Weights of a small GPT-style language model, trained from scratch on English Wikipedia: width 96, 98M tokens.
Each number is 500 + 25 x the weight over the matrix's rms, rounded and kept within 0 to 999. Layers, rows and columns count from 0. Numbers have three digits each.

# down: layer 12 MLP down (transposed), 256x96, rms 0.134, rows 220-255, columns 64-95
# up: layer 12 MLP up, 256x96, rms 0.116, rows 221-255, columns 64-95
down220:479509468501488490500468487515501504457470527493509462514506472536511474559472496494514495524500
up221:532541558506524503492494510516509473457563492520471467545574551494475505541499506517534448503495
down221:471507484487518471477482428435519531480517488517485473510485465496489466500467444443520506486554
up222:533528550493526472503502466526470494480550527478471517524462524490542537561486499538460538471503
down222:533505494488476521485515533507491533514510469529462522531530532487472458502501535508487499491542
up223:509530497553498488577501463529485504458518466488486447458520534523484455532488490505472499515486
down223:533499498467468468505488487549553562490518488488517491497536475520483531582434498492516465475525
up224:538479526494507538513492579496487507487525526482485491500496482506504498470469518500516464551510
down224:472476507484505515503455555477513535536513504456497491513539460441531491468508510440484481499545
up225:480491529532517517498510548520480473471521505514516478498514518517486504535526516527513524534483
down225:477484527495500514465502476542526519482487474481537501500442470469471526450428492459511531490559
up226:487542511470511501487513563464534546505505561513477490521500471540519508526453491493497480490537
down226:519542493464483456473513493525535487494482486510464484513491502505507465464558469492516514487457
up227:477508534491501485493489553505545543476480462494478460538526457523509493545448514571526506532539
down227:488480480491509488521497458499506541468458505472494484516481536522514473506478475519510495457460
up228:504520545500538491468493560485455529498512509460458454480469498504501513531484466487499473541505
down228:495447517512484515501532488488527507563501478511527485525526493512484499523505495462542494546501
up229:466507524485536495507521478493491529523497467512447458474477529534477518528490479527477491503519
down229:479517498490492490468482538466505534499489472516480520531505466499493492513533529508551511440492
up230:540500457483535534496499494505500538495461506526501472517526492489580485495464542524474530530480
down230:535492491495475468496483487494477502540516522544510542473505493500476513533447486472481486515512
up231:524499544502517527453480536500493528512506485538479501481535525527485497535467454510465524527508
down231:470526477533505432469515497512550555501528444503501472535497472523509501493494545511550528491414
up232:538504477470508489447506568545490542470498463516480488524485530481535486470494457534479488501495
down232:476480513483495475507516504473471513522497473524525497504490480532511481525466512519521504509466
up233:479538485518497492468460518495461527530481490484508510486516471470500523478485528542505488506534
down233:487477506511505519513532512478556527501506488492495512521499503495510474522496502524469534463487
up234:459501521507487446541488481491533501465503503521486505464526508511520441492502489464512491506478
down234:485481546497487514473473467472505537485466548512497499514524490513531507511469507480473495531474
up235:500532522524461466457461486485500521528492499536509490483495488506503473475500530518463465499539
down235:522513507499496514527515509436456553492489480482515475488494462496485499458450536495481505450491
up236:466493496492500501479517518487499540504517519519471512544541498502470474517483495506473447516479
down236:529497528510477494541535510513479510514515506504523519489496512487458525506487497531518522500576
up237:436535488504492483504502553540530499499523468526506488509507535543491484455481443510481450492512
down237:519504487486474528519492498513515479498495517493487472457452518466508534461463553474490501466492
up238:550476481526469488501501546546480487477546474523458498465461525504499463497503477478485477514489
down238:520441478471508508533458477494481494495480521478475490512497523505484475468465512515494525498550
up239:481517494493534542538499504517506519514560495504495500473513538500477483487509522514449486557534
down239:542528484513491532462488478456524516502468534485489447551489471527476490481491518463527459453501
up240:505508532515563548509535530518493496498475515532490503525502514512488492526494485514499482502452
down240:471478500531493475497480484479510499522515549502482498491468463495494510521527529484544464499534
up241:465515540544507504535515525475500528511504460502477478514498484511537484491443504550496528524493
down241:511474496550477479494486540485497467480483462503513509493511502494450481515525518499459494500511
up242:508475502545529477499500514523477478494576528526447462488493530500502501499539457538489474457524
down242:527496449465519485497505537519547503512475580489492485485474512497483509488474479469466495451515
up243:550509503461487474503527469530484491462517541526538488528507536500465485522505471500484508469478
down243:491520504500473507535445542516485497482476498556489503485466518488515488506491520513529487499540
up244:508499514535528453520471494551506481498521494530455474481471550466508457543501495493434520486480
down244:476510462498503527532468501480521539447529530547504511536508511561526513560354459531468470556485
up245:529484444455500494516487480507496484498524513545486490521560562501502478484498503505489460457473
down245:506447489591519535506499519476487471501462533492522476462517513514487499550450498556521526500473
up246:506471490523528489501519532560457519470492482443443482495552510497472468529516545565521500500480
down246:529532518478500502484469500450509497479466498531549501489480526498466535512506451479492505504517
up247:491482515528493486534497534517508506523544504499482512465524506483560508466530497516480483521470
down247:489498478495508483455510501460499456496505545504521495527502467499518483494492487461531475463528
up248:451479524518474452511496486528518499493502504501472493473495509532523496518522515497460506454531
down248:495542496558512534502546493481496509501461544516489491496493541484496512495554506523536485518497
up249:475495510496522478485451491523524531506479507533476456490471531497452510506464483497488530522477
down249:486455527484518506481519490478457519487493516473528526498479480499472500499457496493509524514517
up250:538462539523506469499484517550513508487514501490524497479505494502475474499507511507486502463512
down250:476518479518466467496527506527495543524498497514498486516530537491534495491423472481486488487450
up251:532575519478521490462515536507525504467512523538482496505491501549450459492511513531491472520486
down251:516548521506550429505490523516525466534468526504497498517511539498481527474486463494499482432500
up252:513511483470461507507468515540512519514530455500481502496506497486497490515462512520452488549496
down252:557527487527521486483542505527494497486518465468483534462501531512514509498478514485533523506535
up253:553539500486558489501510522513494489479472500537476543513528525496539502513531460525488494458522
down253:484504465501522515516528483456504523542459489507474488469464500534473483551482541479515473492470
up254:504502517515559494484481431503501518508524545499486496506498520509516519526499451504489478500510
down254:527504498516497432520510512462466497526483507538585499478476458486553479500478495522529500524498
up255:555515473465488501549511495537496515487509503456454467529464494499550477485480504476489501470502
down255:511513459513445534485471458521559510559475518525508493500535507519493525524499485490532522478459